From a checkpoint of a small transformer trained on Wikipedia.
Architecture: RMSNorm before each block, rotary positions, biases on query, key and value.
Training: a variant of SOAP for these matrices, 391M tokens.
Each number is 500 + 25 x the weight over its row's rms, rounded and kept within 0 to 999. Layers, rows and columns count from 0. Numbers have three digits each. The size before them is the row's rms in percent of the matrix's.

# layer 7 attention key, 64x256, rms 0.133, rows 12-37, columns 0-255
086:466496493486520505502498490474535484511535500492499495528500514477499481475496455466540518515501510479487487487479498481458485508493487507500443516518514498453553531500526427490479501458504490496473483478519495477499538527472506459502532507501456502484555481504502526493464445472520490532470487484495469502449478502554554457495513479479502477480496486494505522517507512480468492500507533483505531497498497543535532495485520480484513533537479550512499532451506461552491494477538520532520501454495483506476523465517515496492468525479467462549485479447469485488498524489520530521522481509492464533481480455500557515478516489506535537492510480508482480517523534507504483470552468520505508520448491492540531503525478475475493506556502473508527511538478487497536520481486475
087:519508493517458452542508528493446542453519490491512475498475472493491475504500493492513544478530496476469489550517505493510428464495488477501519520529511531461487529501471529513456491500459513542478493503498499511510456468497517478508502514498504490495460502488490487463488500512507501495511502461537537490467525502471509530545545555514464484478485549495514497511499505518489485478479558527527507525495510509518546509480490520500494492528507537483485496511565462486482500499467543512456460474475493492507497506480531485455535497517497508501479449467462513480530464497489487507512480495472488468454514505477462540467499500497459552558454544509493532497552475541477532504461521490502493481489512506487491468518490513478542507465527493478472495477537472494518520484494521
087:541510506527513530489504551496472481508514521484519494518497479518464501509518523542498538492504484498530478468523508486525503469527534530494488524524514497488478550490494468495521541500499481489534487473511492465529491509534489463496498488502498496516464477514495468508495501497465501503488448467522452482503480456510447486526509489466490473466471471517480458442549510521528540566501456475457521476495483519476485490536472507490503507510496493512496474495541527476499467512469480492509552507479498545522536482492482499539455475499499546491468485464499486510489473503525540551547477497454509517470469505569524511508506483546511535472499504507532499476465497504495461507521501475510508485546494479519498512462517488465454533496488543494483447536528525477503534467485522
092:502531494510526487490478529525532469511499467520516526478507490487481504483516475497480539518490512511505510556467513512544486494496483469475500554539468495504534461531512483482438477499505503503504518487454459523525477509480501458498480524463446481491513542476493527485484475493498500485472495503485505501473495505458500473473528513500486492486490513484524546501445494556497470460497500491482498476529493496503518482460531497528543503506492489455463485500504531461453494498499464531540467515476505441568467526483525496468538466486495470539500528483474522464530513552494495515496479489507540525535496482476481525493471454480503467479531508490473462522518505565534515479487520507486527498515486531499486462480469520462577495475496471511495492464472501503514477500483490
110:476521493463496491500495475506524524523526505539483522499508486467511503490525475443507502477508509511483478486482510512513495485477477491476508503475524462546497478501464504499462500510480478492490493466563505538459473518469490518451553517513493514476489494531488531460474512492468493528487515490455501567491478490500498491482451492502497511511488494497488476523523525496446492532482526508516492495475463460525527508498496484477454533540517504502452515515513471483505484516507505528520487511488535498532488475506481497504503537499500498534482518519535501527503539524477479458471519542473507463499469552529450528457535479486448487529480596480471522567517487509506493453521502508500513484520471481533553514495517498539515462515448531539512517513485474511512519541482496
113:543523499487493498525475480520473548504525518509527548476515516524486459437467489532514532557442541476528549489500483484512492445479473463510486513524508490474522490518505526485499504533497510515491476519518507528534530470477473495516491527489507487464478459520492503504466503484502519514513478513531519494498536486442481537491485470470508516533517503554452480541490526495471492462526507511462467475524539516491509521546488512490503539489495479524509494521475496477498511513530472504558499491524506522518454516530478533478515519512506504511480495537481544504498475504507470517539509479485469461504543526502542560498484484500484494507546487488468486523531536456494524526487549487497489523525495501506554501492503510466523460480500514517475507441480466474476539502518477
125:506489501492468502481509527507446538474502521521502508478466535552481504480497520537506476501507489519504503501556459452512488517519476495507514528466506463500501486479497460526467548506499491497511475473528515489513468504497495534491508504524488483461490513465483510480537508494476537498500533509482496518522518499527474487559518533479492516531455514503453515475491467519471485505490526529473509526541521474479495574478490536499541492504458531472547482500558473552492439522502488483530481510516448502499496568536495510486504526482504520493503472471490519496472459497560469476479496547470492544487499513460529536469467500468482551486532491536496484504487492483492468458512515494480525536485470518483473514499494521495505511478460512520502540525506534510492454500496523
121:507505467462444508521497496513559486506485475499508502514510502545508525494525514508495497492521510461502462515437508500522468504510472490534506511482515512502499463537498512447543564512489478506535485476460482526520523467523525473491510492532480508514495510521511515541519494480484486481497518456501501486473505463488477479496492520518532538504493534510448478537539505475499527474500498528489517516514481542524523476489504477543520529541535503492530481532523500527503522514424443462568490492446543514484466515477494523529518510493468496489512480513520510526507540422525484500521491532520515484508505497486527524549494483540460523474508499490470508475488511524457475501498521527487471511546502545480493498505500492510469514510499496522468503483527539460551537489507529
119:512458509518492503533519510473529482468539506489488497444518514445502493492509497492505512528464486519462508498517518469536529440468446491498486518477509465510504478497482510488538486467533504494477513499458516510540484550510503513518518467479483501497493525528521532455480473504504496482495484486443503493518492475513537486523534475498447502478485454485508510475511542496483506460547483510521523499501487497496507497533523488506492496554446471452494520509520495521509576497476504501477527487506469481507459520489491504535447491530530488483585496527540492560538449505480492501477477520501504477483505488463505469530470496504550471471479509504505536505501517449508487475516508546467454513531499465507525508493516493539538499480458494519494489465491482511522492508474510
112:532491478455485501517511525467487489476502467491546468511519434495505525511502484469511482502498495497518421422469464517515481467482490499466508479515488482501465486489514519498485515469522468477533498460485536474469513464519441521475482492494472470512505488528460492562494509505494504458502519469508466536499518510491503466480506511532518513509496527514519501489446552527515545510492501531513499507457491464508521501514497536503472509518473543500489478511459527493491441489503493477500512481451525483539489494505454502508501453475520479515523537542498496478510512495474468466515475544497506509471512532505475519491462494530513498534504515504513514502506495486532468499455537459456548512477530526486481500507505483462489486495496471465551538456486539510500540485518510
120:498512478541479451503511539535521512487457487492495533529559540493475485488522520500496477487478458475494535452473547479453502530519513501511455502491458455495507511485519476498508512497462535506466532526472490498523476497508510472517481430529519468522504497521498540492530482527509509447473517502550446497536451535485466488507516467525520476525504542501492439472514510507448537490498509531514510500517470493483531543514528527539506511479481528500545502453503480492483531504466515470504477474510502508492515482493490490496504510472494492482490520492469476537513542495511508522539515496530472476489511501529520501493490493491486514439449481525509509514502462467528475453440500486498468493478542466510513489513511508466505528494541501528479482520472523533530486477491487
125:473434474493509499539470517444524483556530497522551519534492448495541495500511521490503492478492497527464519507498496498482517466490468464493523475540459538500479510524464503474508484494530494494494488465533467497483484510492528510515488483489466526511526452510509505477541511457525534485471540543468510540510503489523444507513508524478466539476507492515511511538523493477492494488524499491531418487456452533449507487466453508489520525508494466547480491521525527471499479471514516513514508513512481464494486497481483490494498548506471455494530481541528516454521486485477485553495511448516554494496491498478514495520493472483487479513502487486517481521511505508486507510461566499489465524464502465461486472475515503493503487508557503493500514497514476487473498481505500
124:507497482514460505488485481460480476492490487460505485498510499528508471439467541517535492515507499546525577523512511519491505448507491495477482496449533524507487517513431511507491557508499505497465509491503471432501487490529516491473538524488510533522500471523514509476511520527454496521507490497501495517496489490507549460517503506497482523486502501493498483482483531513497529497531466470497485457526501544553461465465502541459485512515518504536525483489527505525482474480521456519478500529554514536458483541499491545484510479533493481516497536508488499500484478515468510492517520555496526499532505533492522482527478501509507513510494467472485502502537446490473495498460505543485493501502501504507533441464510507442537470537548520525466515451528506517520488469508499
123:506493558471487471516510494482455512546497517498505496472478485521516525510492505493536494439521519513509521549495484445506529479477571505490545479494487465483492476474532550523481478495519517531484523530499532464504503533488437477431514509495526482474481506501451515519492467502482510501501509544498547459499502514552508511513530538495501534501496530506462498533503490500481484499478485537481510472475540468525481526510512483462496506476468513488468503508495511482489460487470482539502534518512546502489492497497456508493502499506520534494501509472499457517497505532536470508480528490520431462508513504498500473516460489472538472519492491458545549491522480459512546497487479493495510475468501475501455479530460508488467491476502517485497483472558536470526498491482475
110:505510516523496465503525529497445481469498485519516469486523480505482486520512531562493515469508470455514474497461487523557521547460471530520507518531516494502460530552518524519482524494516544523497538521477496494461532525530470524535470498552505516525538480479488516477465475497482501502475485502514532487533484469512524499515469469542529481479486515485475513531491512489497465505486447432486487503521511515508522520485485485485505497528470515507514503516475469499529519508546475518533507490485487501466499520531523477510472562491507484490483494509486494511483482486487496472473517468505539493517472495486520526520465543485496507513465533500508483461534492496476520473492515546511518528501513507476467515514527461526595484547531453461492524448513506538493483528488499
121:507517483531496444501513512468503472517484499471472508514489482477506496448525506493485499473513512444507502596535502504464524486517494499512454481549506504500507450466483475495490554512482518507552503508446463481515512495510485501480511486489486472540484489497507476507539501498504486526501529523519492493502520499478451427521525519471457508533503539475476522491509508466516502466494538461486511522514495495483495508486522486478501526476544470502516476528507473479472500521478514539522536475483487461511502495484503492473497519533549490500504501472517470514470520475478472470509518479468493467549466493475480492425518484501547483486455468484540494504514493504485457520483437474509534480508477549526526495530515490476463494516473517488492475532516531477463517492529470
116:477455531517500494499498496482479506452484474477488490473479513513534491459498457545521550515470553511477509538490523554499504563483474528508491522497480506507486506532502525491510533445521477475514513471523460512532467493487532478515493492506449517499504517490516491485456496505533539472474461507452507479542484506563497473485454469522525474494497491482484508525447515481476477466521553508490519529518489515484492506502553524494509509528536522524468468462501513533442479493468511496518507504501505514507515517464496495497521512524538482544526517477476502505503554461477483543495455463498487480511513510465506485504465525488498508506503521498521514535519492479484466535476499513518507439480498479473482537528501528534507491526482521463560500492514524476537510513468472
120:469488541488516504528488546500505535453530506494479492481463491496478500505542497519479487522478518498524504505476495489473475496517457470444497495408547521499551535502492525506483461470505489547505510513526521482474483503494508480501458509473496468507536534485537512531470511451502520455516484477432517490485477488495514514524510481468540497488476521476510512481525516485480543442490501535484498514514465508534562476421499485514495522528522510481477515480502483498498526473475535506530551486514503514505527512501537487497509526505492470457466523482477508501491507478501506495520469526485549509481477517477498501505510522500531489481533473563528518500476518527552505550480504507473473471494501546492521499535548472479487495498543495513514502489491538508483519476518488
119:506503476520472514524544499501496515500467476498490547508565508497511565458498529481502502474465482465511529452497495486499483522495520479497504458516506490467486523495438535527492520505512488505517499496491503512469510510478475511482461526501518506511457519488456458515490505503548497491503507514492497482514525475481513489457509496491511465553482496513531542494514513486469463493484500501451474509474482527524453471545493479504515469465472496511516516504511484514497484514517523509452543487515441462497527480478517510500551487440517496508547512478486484499507502452485530490478460519505500473489516494467555489513488510509527522469460527491482506507490506494492503444517513514561516512509489469534535475489505465500477478564458522566489540560478529488522495479468525
119:487507491518491517459482527468515501483508481495489516471530518493491463478470488529505509534510506502469461523493530508461482482549486511512515522454512498519497503462479503535543508505462477420464494535531502498483534471523497473472518478493528509508530508468462521513538498499524512509484515523488467516505507542486532460455509465499477484536467507511534511521461500463480494519505521555445497479467479513482497490498496494513509491499557473533516514466486473502515506537480502497508473466470498480521483524514508464435498544506500502500485545504511516512508484476467452478516508470506491528466522545470510522524533446473506542568496504548472549481516518478512528505491468509536462499506488494511516480466508527497470509493531496474530480525456486551527455521497518
060:460482525495501561539499477504507503478533513495501505498504526531491485491545535501522571472483535518497488536483482534490479479502517531446507515480482485539456475524467507490525535512522467494527514500502530432487506528528522490497500488564500525472513473462506528524534497540478491514459491527474498505498444485483508510522493448486583430523520503517499483483551482482443518477521508479495478487484465489505504501497497539502490463497495518492456506490540461516508504523521505525523458497528522484503472519517480494509500478507493512492490479435545486498490490506498472546558515509507500483512474518503495504471477485507527513457519518538507514492484504520537478500516497474524469501510516489499521511546534460502508496468542509510511495516506504512519450490438498
066:499467484515507478527505465470495526495502512471499526507509506509484482504472491523491517517488547508489531568457504498506524485528541493524534514453496439580489514516529537502527473517490500539490526490527492500493443507493499490473494489533525475481508504490513526475521520508475547521515493480504558510466475506541468496533512520541507492489512517528499452492484465480498528532473517489470548474504469522476461476482533463475488533502494489517565495530516517535531523512495520510534509520498527514500480510533540510558514446491515480486509500516516525537502523485504525513467450483511530514531500516482512497486513490465492474517494503487556507531464546458500490509501530500508506491491480452499477485454495511543499466511437477496531541470504508529475521493459483
064:490480493473531485499539494501512476541478517515511547540513485511487548491493515511557526499485512469474461468520454485493509496483544492547521462491489488470552515501537495509519496472505487521482486483496483497522485533463491467506508493485509520493482481512497495497527497505459458450528532490474516525475496489517499505455496510554507516488510505462495544499553479536511523530449482490453507503470481533463473505563487493506511455480468500502501500493503477501505517474514533510434478511449506481504506519501520539524481494528484512488490497539480486490525501478523504499505493488430546462529487505474481539540500500514489521459484509525511470489500472506500474502437477516460529445504501462467471478522538480467521477477537518489518476510516511463512543453538516
066:486490528475498521505514512528521532531496498532473524512538513500500563458547496546473565474473524471522456489458475509504508512490532520551510488500507492550529508459502478496538542498497474516512487525489482482514536557503505458475523515516495510471515476508477492449516500519494484491461513534460499528471539473531502487521487510517512487508529482470458553492485535487493486501507490465443475498449487510455458511504547498454499494524512501487450527503489478509509492485492520513541496457491476496497510495491524539495502486504485509509468439487507496511519508482498497540547466525471506509485493532465506566507505455513502534483495508516516479509489521506512475505470509496513524478505483426483505490526489476491507499534566527500543516495513498532483521457479502
075:452519499492540515478476509533486494478509497479459552520496477498498452505558489554544522443513544529468487541517460519514501457529501510505489536517494481504491520486532481447490524478508451484469526501504526532513503530498493496478473493522499505524484473498477490492522492547497536497476477485510499484458493506521522489502452506461519520516502507520535491494549539496556526489481541524427499506540495528545505458507466506498520482505488511533509517499496480509466489501569539539522483494508491532527504511466477479476519522473480538480490522536527530511489504487502511525528526516484473505479468455464509519477556529474484480520520483507517518497481528453494478496512473517515470520490496495514475530492529491462517477478498446488504463544507474489498480537487500
072:535477483489491483473539507521489448499528529500512454466526516559496521479530485498522535497487510497463471510534472532499480477503487513495552514470451521500524473514531506479470466521484500518497501534512491456476485530542484544516499538505524482491478468473453463511532504500448500528511489454488484495536494490486487523476538550481528540475517457495538458508485542498479498482526503549456477463539577494545544509496517516494517531491499471511457474540524471503500542529492532526483516502544488519491500515473495489500521514493509519473501492524530522498512476498477525517545486534481532494501502492488492505509514505517500504504517477487480486433503491467511504507480521512531522526507508491490493489530482455497452511510472479485461503469494551528492484463543528